config = dict(
    n_layer=12,
    d_model=160,
    n_head=2,
    n_kv_head=2,
    head_dim=64,
    d_mlp=640,
    vocab_size=7694,
    activation='gelu',
    norm='layernorm',
    norm_place='pre',
    norm_eps=1e-06,
    positions='rope',
    rope_base=100000.0,
    rope_fraction=0.25,
    qk_norm=False,
    attn_scale=0.125,
    bias='all',
    tie_embeddings=False,
    parallel_block=True,
    init='trunc',
    init_std_qkv=0.0261,
    init_std_o=0.00533,
    init_std_up=0.0261,
    init_std_down=0.00533,
    optimizer='adamw',
    lr=0.00204,
    beta1=0.9,
    beta2=0.95,
    weight_decay=0.027,
    lr_head=0.00833,
    grad_clip=1.0,
    warmup_steps=476,
    schedule='wsd',
    decay_fraction=0.655,
    decay_shape='linear',
    final_lr_fraction=0.0,
    batch_tokens=16384,
    seq_len=1024,
    doc_mask=False,
    z_loss=0.0001,
    train_tokens=157600000,
    steps=9620,
    dataset='wikipedia_en',
)
Each number is 128 + 24 x the weight over the matrix's rms, rounded and kept within 0 to 255. Layers, rows and columns count from 0. Numbers have three digits each.

# o: layer 2 attention output (transposed), 128x160, rms 0.0787, rows 41-63, columns 0-159
# v: layer 2 attention value, 128x160, rms 0.0718, rows 42-63, columns 0-159
# q: layer 2 attention query, 128x160, rms 0.0932, rows 64-83, columns 0-159
# k: layer 2 attention key, 128x160, rms 0.0882, rows 64-83, columns 0-159
o41:146148149147099148097124121157171128131104072141160085097103126133105156135104107120146123132136121112148109119134108150160142135169145151105152119066170130109128135125100165116151107124115095115171108078142139186121104125087106135151158136133132141135118091120139139140106133132027112112122118132085111108125104101129129068135112162110149158095118126157152141157122137134160092154155099106102160155141156133137142107127094118100158123136102136144154112119128123123114132144123128
v42:109158126089141131156160112123142112170133090078134083156123140168097143135100119099136145112125186140094089119146123113104126116141128138180134136135157102183133109133144139093149118118131132126117128183081141151075147117116169112113099160114128089155089136148109107142133158088149161140178141145149118134101120161074132119089106156095096123080118126108114111130085086141129149112108130136185110091196153125130092139086106116090125088113137118120088142166099136144146177113203136
o42:207097156120129131128126105091138140119141106123173116097127149109163102105142109101123121169146104132116122094136092118201097135143150133086137138094149136119110156136083147177104161174089104097123115061201148130158114103123118102115109145101145130103165204123098157162141091139077111140097136160102166111143128108119127164119107100141183106139141071152142124161098081103118152128148064127123185162161162127161090118131105122135164145147102049135111120154185123125125094063136192
v43:103077143149122127099156144169117110157149114083148077123133138136107116173138147060118147120126120115193101102139150085134133157121108132137140133110126139132138135098119090123130109101153113162113108139128169122140170104145128132110094116141088156161132146154106142101136076106119146080148155129119162134175125080111142155098120117124157120122120144117128096141149132111118117148111170130102139110111107126152110135081162144177115135172143114137144124099167170116120158112149132
o43:156116124113128136163156134090136097119155119142141138141131152137142118134123188128097141179149150141100113132158123146082143118145143122135155128113133157110151170122127151099107144155098131155120097111126138167137118136118111123114109161093146115138143144094148112158137158146150120155153132153120131137127098101154139113093156076166153112124136079118099128133083092108117127124116139124136058133108155151127088108161089146097106151134088083109093120158132107131155111112173145
v44:133096125108151098159173152123135136133121117102139098140138137148119097150113127119126132095122140138123095139128118123118141125118168119120120081116181128140109123125159100116162106126119144116137147119091173134148143120141111113117094170172111127165166139117090122103117134122127156172179099136131129122143130138123097110112118128123100115117167159111158139137136132123087139122114139133129126089165144112139141162087143133177126126164131151115130143085134097132129143137108113
o44:156111092124096109117167104135126136130125127116186164080097119132101116110157136107129135175127105105131085130129101124137140164133118145119163166092113122179165126141107142134125085115081079093121164102157142153113098118103148111154147108098137095114078158133191144142096107134108169114094089137126158127131116124113150137085124083141166106110132104147151133113108096105122144110119097117101159164163155167148136109142123104123107149133106169145149121132182118128099135138155150
v45:136153121235096114177137153150118126132088076136095118102155128133141121187077155111106105169136164146110151161089129127139103141103135120158116185136156093147188140120065160153129134095080148128100104156124118133100150101126124144173130098098065143115118106093133131178124087133145115136157109129137115139051159129080098074065109168081152149090110135153178163118120173148133110104132091171177116110153108131136118162097080139159152111097161117171068145138129139120124206141171122
o45:153063165083119125118119043132152142148124129118125180120111090134093157086092144154127116137114152155147093090138070188107103097142185137176129114113159141099105134119147142132116037156165129067117126128129134158154157120089093152139173127140159139172129119139108114118117074107060188128137147161104152130173180132155151111129140146096147094104099142142079148155156137071151114108122051140109123197153118038182117125108154123110201116142075122152136123149119113152143134098134107
v46:129148118131137152112131139111124112106132119073194104142143138105137155140137139105139151144126122112087160115119145154122139130125094106171133154163112114152139142120160139107132135110178099152132123158128096143110139156101152115109133130129082081153113104130159114121139099127130133109120157164126101154076103147134125120106120138092077117133135121122149101133101081135136168137107093139175105100184137137127098123125118124114100087102140127100089157158043165148143147136181135
o46:148132155094141131138141112133150125119139118130152121120156146117159105140144122129111093126134103158108123110150114127148109122148145109090122145103145153089117120128094117145100155189104098101116120098156116126179147141139109130111134154129135145127160181118083128179130080140071101147106156128090124089126123143109125168122150135123178103172142114122132102137099099123104126125132127148140186152125146124147098128130104126130169134137161061133129109144164133121127123085100180
v47:097117127108139164158153099125169142181144120102118086130135163114142107140144130108132143134128179127120115120114118128111134127143148170134164115142144124112137133133117145074170138101153126133144116129117165125123125116106138121090156159125135119127090136137100131127113109110129145122144152163103149143100101117107156130095123162125086145124150130114142113134109121151137153114088145167171120119166117153114115122124175111071104077142148119108100135134092121159108162132173117
o47:193116114112115139152106160099137129162159141120129138125152160105164129130156135106114105131153109156105113141137108103171138168146131115102145136108129146114117125119135120154100169168088130155112101077142141140160106127143114101116087141132123126116189169095154125139116116143116111151113136121115148150153141132108138146155124100148170111120170089121109126135111077118084148137158119111119137157123149109132091120139096120123111145156118068106074116155176082131134091079159158
v48:108138112046152117127153119138140102152106133098105115144143119119144139099097135092132110148160185145110122195138123131128148144089191166120136169137159111146130108120106170147154129117103132143149126104064187129146113089124136096049155162119152215099130152129098143105107137146104157105124170132090149150132163139120100113096123087124108125126071132118132153110159172136111100104096117129153139149120131140117107099095095110101138115099145125146140062138137113138110109073130130
o48:104122071166123160115128181080126135130107129179121170111130142099144127108126152128107154204144142111140136121095110104170117163142095124154129161116111134093116192121117150147111154133161153126092100114203152116160093123122116134131114133094117146160161191123158113133137061100115113154116115133168118158209144137078152112132110115161130137104149074153127145140133125133182153147122148088136094140081147117135123097126068137113126122144073086152058161133156112144123120100139139
v49:111149118115129116099086090147125101102143105116120108142111122137140148172130108121139143201146150162133046141106159168127135188114105154131111136144092159130143145168123059098151173135181107148126126120105102128062132122087141100099168075112112104116079093126118158114120142088116120116170188061118140145154087068146174132130125150104127139116143122153082102162118155142131140152118139151092131145162096133144097154163086078091117170125163120144120150125099155173144134152129148
o49:082106116098137136159104130104136094139130132096101100134177152159120122138116131125144153128143122175126162135165133111104069128113146144170100118155131125146087123159147099086160141071151153207120105110134110131131149136120166150104084144103164136140191099095082107172154148143144143114109164146112164124134151125103107140117158144154113076158112128118112134107158111138152131117101153131183104131089104115124113112181151143172137083135119136160159103128113130126155105033090107
v50:093193133132102147122084097143096099104090133131126126090133146090160161123077148172146131132139153125111133140131125147123101105128148092105137172120125131124149159046106190191163159129164116127124107110115147114127141144141114082151148111129122156116097102129125138102148137160125084093072128210140154140159120132153094089135132157135070129148123133098168157161094150138096077148124136145174152136106125110097173154176123154068100106122132138126111124140101125116122114159151137
o50:130135126119141103132083147159147155156140110155130183165105147137123113145132134114135093086101104173124135140102142114081102142101132136144100111149120113109115109105171110078135134134143124157133137154117108115147148143128107143130119138152139138142122117132143088148103135110106142144134169117184148146114121153129133155122145130099091125092111142161082112108142185139104083137094159140126119140134123081081159125129169113159178108123141077150120114139104181130144148106106107
v51:122112144105154108185147089148112129169098130124089124150147140092141130073149139141134128113153145153132126149097154108130115116162174143138098118124111109159105116096119097118116107108142144124109120105107084125197168111123130141114100130128161132133173141114104129133117130134143137152164148113115158117141121142134133113166146107152118124118145150105134129124128160152099078136110127117119131138108137141140108148069117110117116105172129111128135085121150149105144123092110142
o51:158120124146174128147083150034092123148130133147151141133102145133115130120100140081108128121146127115113155137122142139168111151159094129143129139117150116126114179114121128128135172130109124135107117111161119109121107128143102144126124119108116108125091140131122152166126155146101138127129113141124156122155132094116115125129119105158139143109120098108181124127088119138118162150102141138130130139140164138163122136130134130110125142133116057134078146139128144098126154159114149
v52:134114131139123190149168164111160181171131132122123094101151129095112144140172108149138126074108096138150117087156099095121117106156142142162128098124100123093121136162139155078091123144080135155128114159170120138186144115149115163115120138129140113135114112133139099165139068158142160170114127168081119116104130172081119117117124116151110145135159136127192101047152120139154157129145122144156122117122127140165173122093194177182128104078126132114124118102170126109113180128136124
o52:171130130086104115131151147120107122164140136093103117127129126109124134149170123124110080117154135125115108138158124155128186111113096136121152142102142111134130086143133138135108110194142137093088100114099170163127142159123108108124149131162115087104104146132172123105129092122151142137162106080114080138089142157165132103148117102133194120111117167087140137146112146083092150087144078106130102113128134116163147162094120136100091148169152162070121090114153013164135150153193146
v53:117061131106140107130182135109130150150132131068114109142114136110146128131151128197122120142106198119162127167097120088113126080145096093155176168121158116134102131069145193122121109107113138110106162134107145128089123143153128106168125149120092147137128116123062120092089111139148139147172121165151103137165140123159115150159130150121140140159125155161153086137131138134117125154108145124146149087157194129097137074101167147115112085109132141114130137107162129169140110145141099
o53:169140126107128102115169112141134168140143125155182137102092132117107115120127142092110132131153124115154102195148089136130140160139156146131108110116111101191147097103097111157112182132086077062175143091156130143147100141113147131121119112115137125086047168116153122164085165135094142119129141075129146100057097117144127124148078101158131097144133148132164126126087106146113139116109128103113182157138109153149202131124146085132120130101137124152140114164147145096144142120114146
v54:127195117141120157143122135110104091130139126099129099065137124110149157140103150177111118206129133144103102159105102137142126197101125101100091177136083112161159141111112147141146136138138137141123151126169152145101129151133132121138127098120115140105119124123165138121111105148116115123093162118111115152083128160179095131128134159139105168180161111136152155163141185171124107131144119157120144154162123119134134074137085101132113100090142122107113150151121166112147117125102137
o54:063141126104109151131125115112121131174112141145081149122135157139100148156128144147135108110101138133138127156149126144075116107137120133184101135133130112160110082140153122093125088145180129107108142111105101093177147151104116142134166122155097166122128097098096103159101085112136169110127158111132103143108135162161097150133137148127108074142071184105104127124179173126112143120097134152117134188104096093135167160123187123163161101112158135145153144109123124158152147114085108
v55:134092130109148110080135125115101148144176100070145097130115133118134111150194106143104126157108127151184100184117148108118114101126149099104168096106152119111105125113146115100132108100155144135140146108135139139146134134123128148151099143143128099121110117149072119153153129110145129079127064128132126142107128147139163121155118146133110129110160140106150121150146156134130174129115183149138179109150192127146187127113127155152096089115103115122114106103114145158121129100139121
o55:175127105121109113132160102123133124113126130140170178134132159118125114116133112099151109088125111106135078162148150133120136149148160165130133113137108126219167105085091125137151146135123062093143200093111160121184088142121145120149127122120163109105050137125126119109070105130102174128143153137106159103125104069151155150128087134153161083110126112091156119087102102157118146107052158092072174146145144153135146128119153105139128122105133124125128134136135152087134170184145129
v56:128106130123147121133128104135110097155141132080125105107121137138145132132134157108077139146145097112138086134091125085127134120106146112127108156150140106159117123133137147089124132100118142153121107123104144141099136130107160140089080131112141112127129117147138127110145095103137119125130163131125146151084128123130189147111115122124107129136136137136117087154140146140156133162106105120150168135164135140124123136085144117118097114110146125126105128114090147156136148117139141
o56:141101104124139142131140124072137132119134109145153131126135171142138111139119146103125124146133131120113110145156118142144094142150118132118128139124145143135138160115103141147117159159107110136117120078179122136194116150114107139122122102105152158125138145108097144150109098138076112142135141164094152095141118087158107135142114126133173128151121093113168121115107107105114111132124151130104149181112151147149108118135107123137149119144094070126093117163142111121152141107142146
v57:152149130052153090142108075157108086139149137137140118111124132145136141109123112094130131128140112139102083174161125116120128127083165153131111115184068118174134102160123126115077131132187120149120119120089145133119145107094141142095103110114167102154157111118100167136131164121137124121135151067124154147152085104115184153127143151120087105084123103165063148140124121125135123132148101106121156127181137146130127151124104145107100137113115107152130107139082156195130077074156128
o57:145121114173153137125110099078164122102122094121167107135126156112128106156108099067145141178132103100118159113114147120183054161167122142099134150144153115144121150120105155141185192126159100146132117102205105108172116135135152156090108103089145135091132142132076148135133127139065135116109130164110139111139123081078139150097099140144138109121141081133178136120107130137137125139104190134121170129152146160156131081119109139077140101111085128159103118142132174108108155110096145
v58:156160134131129095133096117137090109091168158121117167141131109136101138110119148096172128154125118098085139150136134166129113120108084128130124141125135117130172146151123173142139139126152095137136104138109117140088112139115138104115135124129127151116117102121152120136133164119117084128090127151174109164103112170147138105125137186097133132141108114130125137158124094084127135155135106145141128132133163140117103097153100125119100108116131121125119155157098142181129124157152112
o58:115135150142158150106117117137182149083105087128126120161171089119178111140118120154166137094118129132154169105075140127148116127145147098107121113138106133091139139121115107149168154126152127127153141122143091107143134106130128131102114134151165127171175116145082134114131116107104093149139129160101116096133121119091126168111119157089099163168119157133157133128136125188129092171149153123134183097104145100103088100117118121149199131089114072142138139131151188122137097085093130
v59:185136140118131098147130147145079133111142091153122132097123136106129152105170109129122120162128141127102145187142125084142102141098163094133114103144123113137138116129112128110047131108171110133102137151147137141128144097154132178157077118122136093115141133098136106173154131131170110174131077108158116094099144196119150097108134122135147117100111125142091130146117118156160168126134110097128128138118133139142138129116131148176135107088108126146106140118128152131119115033154134
o59:157098140152145107125133010090125142113143129134176150121117138116121143128099098109134123143108167110112134103118136182130086122159149135127132115134159108164163163089097132132128148156150071060115151139124110121162136145115111144146178102132127121119103118149096147119138067134068157121117150151132130110174131060165139104118117174110141092112110102112141141150131108125145125127065118133091184162184142086200128115108139149106176097122104109141114120137107161141137162177117118
v60:154105121108085167046101135112132136115101139119130131156113158105144119143168161085198104123134168153113174170139121126135132165118121085146183156106144118122071133112159094104138126123144133112118205118147193134153133144155146104136099142162097135170129149128132115112127149153131126132093145112107068117153151151148065122129136115145150119151128128119129095126092145130085039134120150110143115159120196109083161115119101107119168105166097131108149131120113129163128102125133110
o60:110198124145099144128182160151121159161116168150159128120108098124141119111151124161102115125096147105131154130107163120099118114138155101148115112135096106148139140129108156129106164153098082106142135125128133152105119086130118119139157143119100150097119125136166130174102117156135127127085167106137124119120067142108159138143116134138136119105097150128085098114117111188111131119124100121174177101124112125151146143133085133125099134104181129123134174126098161103118145175113162
v61:171121146142070104159135115167123134135099130162179119110101147098165126127124108125161129069134107142210109109113132115130127156148089141132146085089072095073141130124113108156088138128156105118071119112161116096147162100137103214174110087119101090155132138146162145159141086164143113092143134128136140126198108121129113115113138126149098126110148122111102140160112165125125116115088118097091046124102054120121125151100222152157122087188121126130149150109170153160110131084122108
o61:158130160129136126164120066083168092136198121106158096129111134124113137121077144085141099103076168153107140084100165195150128125154140115103134097133186114121146162127169109068157166152132075132130131164085094178091134137141132112101119129136124123126120076122142105189154199177110157126126135127143113106129114103141119104126127106143112137112118125127105105131103141144095078151114140173137085124177130076119145118118140133081130175140132115147134131167086170133130121189105083
v62:138117124097128118146131071142163084156110125092143097151119155152107107136124128113119139107157126153140136114159153147131132142141166149129117141139125112151117114105151074106134123103171133124121140118088173140143144126113132119091132151130138126132154128153131123099160137100131154109128170124089171151137096080107166135133130122146111103095123144102100127151107099118086096118107155149155142146109138126155117152141081083094127151147146116129118119145102142123140117096149158
o62:138135107122170152164113156088118127131138151134131144160136152106182111106141142123100122166127126144071150105126166107142088153112129106132126147143132144120124173128112149127107177141095144178093116105196119084152113120157109121103086141098131135127151197098108126174134135138121117146116156180145155120172143104114129156139162095139160123130155064140145107117096100119115160122123152135139113142111140145140090117151110151146110122139132035105070151161115146104130113088149164
v63:134125124136168129164150104129124091147145143099123115117138123155117138086119136149085142166152132157105108113105125111121128129125153141138097167169154123158130107132107141135149115116143168146133123122104134141128100117085169102078128154115148128112146120121114139102120099132106148109105169109108162133060103120130201132138118132121095131132113124122107118135150116123131127090108124119159136131138129138138117144111091117097128136086160111148107117154096127132141141085146133
o63:121111103125152151132121139087124124110116128163125126137152142124158115131123136120110129161143134113119112139138144107178104172126095101129120141128140143109121150116119133163104157150123143151098096091201139087184098144147118139121105114109131143159138191119093143147130114110128111141146120166124139137165156114119132131145138118128154123130154079116172123136112126087142153135137156132102131156113143144154090108135118134141130103155105071125058141139165116109132132080150136
q64:206122139165085146121086128114131151174131098119127192108131144125147120123118116135129136104178133111155172127073112143129117083150106090135118161117134139124137150146118119129145098076117072140110151107149141169098114173105129162115157143110080116122126109163132106135112207119125106132142134165116126131109124142156095142126098137135152144110061153125138121096103134154175119092103099141139104138121110142124105147074088118100130138143140116101136149123096108139136180132138117
k64:138101135100170086140150099137130160119120122123115126148148137142078130123133100129153145103095121141142142117114121082118108143103121145147170159110073144108111134133123107084109134115159105173148119168120150166148141102131161132110101110160122140139164139149131131142105144133124129123114204115102151110113150095137142155130110103128098083113128155123130089137155122109120106126155135113141137147091116118132114125160145144116077153138135123119150133141126135146159137159127098
q65:118122139143140201106044101100124140207130117096133154195126183113121119131186118163141171114117133117128116125074086042130173148138130167145126140111146141096111078214179086120152169100182088102117124168105164148070162071131158098123162177139096088113176203222095155178170222138111109086093107103114106163070112120121112149121163163109175122144096069093056125116094111117128161154194057118103130217154141125073079059142153110100152127157108101128130127141147133135144111050139095
k65:114155148152147142154159135127101126130132115127148146117136144105085174080084117115148115110197158085128163085095169163128095140148125086107149167124112111098159128132107105100160161089148125059164142131129134144101082135111197125140147141134093081080124116166087132141133115097122107112162107131158159148174100098118122181106078132122146103066065199130165154130185135121130158100100182130133120114076132109102113137167147155086105146095114141108129166171101131101099130201122124
q66:126080150158096163117169158120166096110114065146095181168106191173139095152163062177148141135106115096128139134117117075132124114152102139153146208074103140105155109143145096136110139109132133150141141140149094110117146149115161087181127128131115148087101140126126088119118099143176156103066073080085112139135141133133103133131125080135112124078138123122123076070199127116103144135133170083112110132098145130087133150145156134148116126115128125151159173127144128109104134216111107
k66:130108130124103154086110138134082129118186127121115148098122110131143081138163138140131109155105160140152108127163074152125134118119130100129114085134078064164170154152108132133152119120094146140116134132108143111136119133066107081144088144099150100130106113123141117115121127149118133155124161091169069137123079148112098101151143191141112142143127099151134150132115075171111153118115157135113152100172088126124165166117120090203167137129128123150130093126155115169172098126103178
q67:133127115117165096096096155110117122173133164097124123095128096096128141136103176107128110166133118149149086112128087159147131159129141109119157116152166125114144149107125174127188146121137157127151114123077156123154126092100119105112110123130116134141178122148113162142139103132085082104093139155137152163138136125131114143093131116108160120165100117153132130123135139127127133150135117161127186163147114106097122121132058117084144121161150144105096091121126102145095149081109129
k67:131160174138137114179149201139065173155147041105148113094181128126105139131138163087178113135180101152191161145120126114168095135095059121111092205095171118087158134181141087131143096047147084087154138062167123188170081148125188144126169159110102137023147141107095128155132180121058149152110076139121110151167213106127062197093052116109166142133003152153140114102221176126135169095109130153142062135056141155162181133150118071145113204160130085087130108203172084071138183167069171
q68:106070183103112166157097201092108129116063088077116159130080118109187096141074149121131045136082163184129106147140076139220177140115068114151112220063085176141122098189154164195165168112152170113139155088145187183171128145065135090153117178148183104080144107134136099142108059040059199124072107091086195182059077144128085097080135123053133063105107097164129100098159147160119070144181037153152191199160140067065150122146088116129199166134146086085143071104098105158114138094040142
k68:140144085112161114155103131103101078147151170107164107124169124087154135154149179087156068134158119148142092166116094150136130132079121144140126131060060099104105156157154148142173127152107126149122146095178126072170100074116092073103146122136129108166118171119135167142041125083114120102162099138098113131108142130128101152148107195085115202158091172169132119100137196140172147070121132148143099142116119132063173180117173049138105169137142116094130167111151095081183135135074105
q69:138115117142102170125118202103124092130121125123110113125136154131135081142140124143125129132121132140130125160198090103121105109118081124123126184115109134113150124181134161173148146128108119136151091130142125096142137107139093066151129108125120109104109127169148107117160082129142098108089104143106131162106131124133124137160100124125130135125150112161122122097136148112156132153159128158136175157113140145109154134132104104113133144165118146119126141083123099157154147123111148
k69:124142113130102168196160173135130168119140118123080119121143133087160115146149078161134134196143143156114111144088138104117133145124119130174122145132137136137158135132134087093151107132116101081127120104089132150117145120129158094142132119106103113105135104107103145123126137093131135175101143083111130138120133138091138124148124114057143112083188093134142122119131092102161152130110135163110078098140103128139118159114124088206085138153132173130130105128141152147137153147121103
q70:153164111193105173143067141105111135145129151139122119130150153114139125137165145151136118177148106144145109098140106161123097120138088097106109145139144153104145143176154162165182123108138191105173075104142128113122135112109095117122174094109135058092087124153122121153130135144111072128096088141138117190104127114193135132139127162138124147157116124152104162127124149125157151154146112196135153136125164141083173110108106079112139124156095139092074114138113107102156106148138106
k70:119113111127098147151144173138153138096085098094105122138109181089166123127121078162140155207166153150152115106098159107081133133137116150199133190150145124121138127107082114132143098146169124112140173141141118131070119153173134136158160138103105130123097119097079152107136120094151176184094156088103130118146104140107126115105134109095140112081129115125141096150101119119150086107094140155132059093125110143138117143135130114139095125143124161141145181152147158111129151125130084
q71:141146140151115143088119111152119133126172122106141132138148135066157131138146137151103146189106121104131133119106170111122096085153140126147127144138098122147118153180109112115087058114170057124109088115126105155092106141145147148109150115131075102110110107103103137110119157141173119156147117171095150113146161127095134068136135151139169102130164162110145125090107107109153165103118146114162096104142155137206083173119155163174098116085108106142136174141099146159118151109177125
k71:139112155119121105107111129164097153099115082093137111155129153116154117135096149138125144194140129104147179110164134156157111141104112110138104147136114087147150129112131133116119089100137114134127137109125096162151145118120122132126128153123099141143121120076128147137164108148096174106162133099203125148108041156134167138122155143151124110107133144135139156113137103144086084063084093127117091097085106126144086123155145128134174077157112050154132191158157139147145126138126146
q72:113130129103112137174148132104160096134083084142139121133128145098141091099127091165125108122132159095110119091108144121132108145111144130138114144144121123105161124108120110107140181121128085123115136094108139130140141149138116105103116108133087183141169125102104150161183144153146166107108133120145157106119090133084146106148093160159115135065143142093141174134122132114112129100123143131107170169113142135110154141174183157121106136161117127157139136099105142176136155153137137
k72:160124151135197160132168120139115135083129180115119110167113132114131090106140157104163145139134077086132140168125116105120084117141104103108113120113130142159147151133120151129115106108109134104138115099112121138152134142111099169135143096100100163087125138119147138120123144109098106122124078165128107159156145115172105154152161113122126070182109135152153114096142113137152181149139140153112123095118130117138140109085116100143142125142135124124153099158105119105136144096148165
q73:138099127122154133104103121122121127105133110122127143125090167175157109108153125156107155134116127127112144123153135145121111131169135120097131139150129132199141140100137126123044113112103149137138091076088079142131092145124107105142125081116108134147135116113183121058120110155157152119151126143167114136115103103126145080142146109137122141157179115147118150134131111134106115089069136103084145121143144110153139140136121168171112078103147132160176116121105140150140143091141149
k73:124105148152081092135143145128163087182172100160122184059121120118093099063106113133149108030136132134150155148125113136120159158152156095130145131109094105110139112161127124118177179105113092100129111131134165115172050111146177086159128159133102113160109125158086122148126152152150155104126111116138128108118117112119154135144100124114171135096096130131105140102162125095163138108144141105163145126077115152098112152139157143121110151217133143133146099137175077129119132146104159
q74:186178099143108076161145086139070160089104128158098122111082156137109136167128080134123156132147092118126175137124142095081056134158041112110132094136159114118147131013127159117073136132094142095063123148121097119157193138161083131163137029116162158161112063072170222085105060160158096158193130177170115138171159066181136108169146165194066143151116120124167206179084146127113121122100161075103129087110122118186165134196105109133108090106120134147135120115134146122115135196175143
k74:121118115119120104133136137127185132140053164160082139207086122157143096147117070179136116131033137185075095132127134147128209150136188155177150094168099165126074114081168121166107129212126164169122165195120128077119147132199107110151122125127174192177136146134151103075108158128184163137096170107067144054062080143129144075116187096138105089090255093123125099169117100138099018170127116057116173173187110119113094129093094138099110182144169192172134121057045181178103125090150114
q75:093050175120094175079089193129153164124144111107139142168127062057164126128084185102147097153091142183107116161134094183203230144093177138117082137098100152133095116227142132174138138101168092160138134063124174164105090115095119137103111200184127086090146137183090084167169145071080187122106139073064175144124097154097119119065130090060194081098123153140121068089137123146126111122149064172150133201137147098095112146076141127141176142149127093099148098094116132170121155067040137
k75:122142112119119157149102179099111129153163105121146169094177131100114108146112146132147092129193132127136136152106103146126101115127118126103102154107101112134135152156117111172133107078101108144156090096114110169155086099107096082129113112111088090109135106099130148168113093129125105125150074163122082169120128092118081133133132173120142165149039143148141150095152178155142155113141140152148126157103125133083188154149124115168135142119139156108142131132140081088162148162086160
q76:139120072131149167122139110181109126125139133169137122153171157135097120111174122126145144078173112104098175114191194073046090113123133132087124127144094093109111145129108106147097057089105119159096116108108094090113124118185087123142118101093124139139132187073168112147144133181202103107132125123150077090132166130141145159182077099209175179159180162125167127148088144079127129085142154112142114086078125176144141126131172145185096128143072204166158171097172159100150106168126186
k76:134069032130123149115151073179148146090117145153101092148114208163106130120165059162109236158146148088099129064153166128018076137132160136144184084199154086166086138095088134068104127167144081129075132166092149082095207099193123165117116112081134136177121167120133136083170148199222099121094209120185122066113117142129197134142109086180128156080212119101122146200044063073130116161122126121122175092173112160165070103106135172124075069124097207217097135120064203187131089119225152
q77:133121136163126131099107088144115111128113086123147134126115101132154086114113141124135101155129162163153100112100158096124165131121124149147163126118120087161123129153101086110121098166120072152122168112130106168111168181101143142154165123154136127181112090086130151122088133114139137161150202150113117137131130118079117069110150100133154130099116140117135135125088136141162089093096131105134064128145142158145097151112142124173113098139119112115125164141146154177136155126149129
k77:126129139110117130105117126137122158109115126122160123153121110116123144154157126173123127128107124105162162173146107165170113078096134141104151104135082097141092143124112135111114134118080136186134124122145094119141120141087113128110115120105140148109091121083163103169108151151113215120098109118147142138118124160129101079143132149163137147105140157150143129108124113134131095102110115182145147157095128137100122143140149089091193139123120100144136186145131120148126097142120105
q78:137104123129130115163089119153109155120138125134157112102104175137097114113132169138129127124135130137122102139121100121161124122114135159106140144151119135122099135103101142130114137118119133116109132163137184133149148110142161134090162105126125104129145128142143115152151116140117119116098138151127132132121150139098125148123100156135139112112077171154136124152134155130137147137190088151115161160109152136116117090094117097105146113119143088153078111136059152116131096105136132
k78:081167114125141187152106114124107118128123142114140102173108078098160128137126161109125117141160129133142118157115097127104141137123156096132115097145123113094138140101116151126151114156136127098167132133108122115110116132123133143140102134137146135127139131136096155120117076089098105141119114100125123153154107145103101164148137132134138129083111120148132130138128144109145111108120151147129117114132140127102131169133152105134142099157130118103115102126121103118140137148135107
q79:119130111099108140135152168097120090139092079112124114116124171176120132128104100177108192125131124121132134113171125102139109148130130137132134132114163127132144083143138177155101151124126110100146153122111139135164169126153121087114131127103131141113160150156153117050173130148125125129104128127123152135091116175111122121135129136103077122055161074137113131110150124096115140131141090139105164105129117168105137122153108118124121154123134135169148131120130136133115125100137130
k79:138134136140108116160152144138096097136110118149137164106143185125140128103158136108079137118139128138123109118088111140169118119123097098108106160143174214102136133119193102141131112115139139109179117108138139153133148094115102088135121121128104094110157153154139132090127082121088097139125125118109138118162099150134133143140104123150098141128187149135124106122169104085132173165114122145131177103130137126127153120139120140167115129138086120136116067115076129105140119141142110
q80:107115134106110124137077142128107151160127102126164115157113134109136121130156172156146127138154091142133152121138129129128113123133114092132137150170155118080105117096127100112163146128142118157091111134106100129106111110107167164109175131102132131114104127143122181122090150139120123128138147173201107145126142117129141123132141103154166129162109133155100145132070102128119097106114124120150138101132146126114102134144155125112116141139128118122081110134154122143154145125134135
k80:152122132109145133161138097118102111105106138145100105135100162114107145152134100162108142150138120097155139093156129104137075136128133158123174162132148115100108126125128119111135136155149135125124138166135112119109096135153105141128145160121176142084061151109137121125106118143137176105084141112135148129084107138126115137123107086128132151122152119125144127125133159114130112145135116174151144129142128126126098118179131095154129134122152126146141118124104135164152159132138165
q81:141187115140107115151082175133131127149087102140119163148115131134129171100134122127124121108152150155092137056102150132108129104144096100131127146118136149085121105175081090160134133112166145130117154148145133138134149161132105110121188109120121073149130144174145089144141165135129133139173120124150097137100135125145111084127125159136073112104140150106101156111086159149107093116150124143169113166169159120050141129135120130125138143173098145120066135141104145139113120128158106
k81:135126145120105125158143165158133115126083113141145145090120169108132160102123103110101167130172165136192121109136151149146102146110127152119165150144094174120140121130059150157114116104124126156141155146144132101115122111132096144166095099108102126111097109126132117114122115138133118163144092119130150124186139126099105127152104115147147119102124123132133087137170125108148108098083166196138076142120109118096149128108156145134074147078134137174129126161097165128115111118113124
q82:122129113135118129068149119142172123160169143148103149157131079124134173141124091131138147128133130122131149129137170133073154137158155094131126058132149121124145132147112112119121109120140102149117111118075064098067112131132096134149121155132097151133079138149092141106116159167175093138155119129141099114196140093133138128130165080155155158138149112121110131146116083123121120129068204101141071102130098136123086166131149167131089108132132165131156166132191108140116131186142134
k82:125111154137105125090145141148159161109126107166085149105104154190101121118091074174133174129096144127103146078148140102155126140164133150142143163172156124162122093123130119117073141113133113140126111159111131164122160158152143148143128125120126127095131099135127105131181153177157170118108177142149139100117103117142147098102148070129136074117158110094133123155127093130091112174144098098112168131153126125155084071124088177120155106083131123176127133128104149166087119121162158
q83:121149126109106132133142168116143118129119133097100157138135116102135166110123112165146140157122136113109140160144155141107128110134126126140090136139076155128128128152144132130068088086151095129106108100117121142132097144130112100123141159129078129102102121119107120099126178149150169143175114132139128127137117115130114098137137142126141117126176144122095136099090111135149131127104150102147099112151141121140141148155165148153099156126122126135141148122136155133131142123131126
k83:185107144118108080155153134142108120102132115131119137085132140142122103099142103144134170098139142131126133091166150121157106120125105156125127160131128145143124138135119148134116122101132126120116142109126120140176158136147116101128120129144131118122112134124115117134125158152143126141144123142143153120145107110122170144137130113146120086146147130115136142097150111121082108107124122144118104073104095115156101091095120158147112133123107119136168134140155151125124128131139159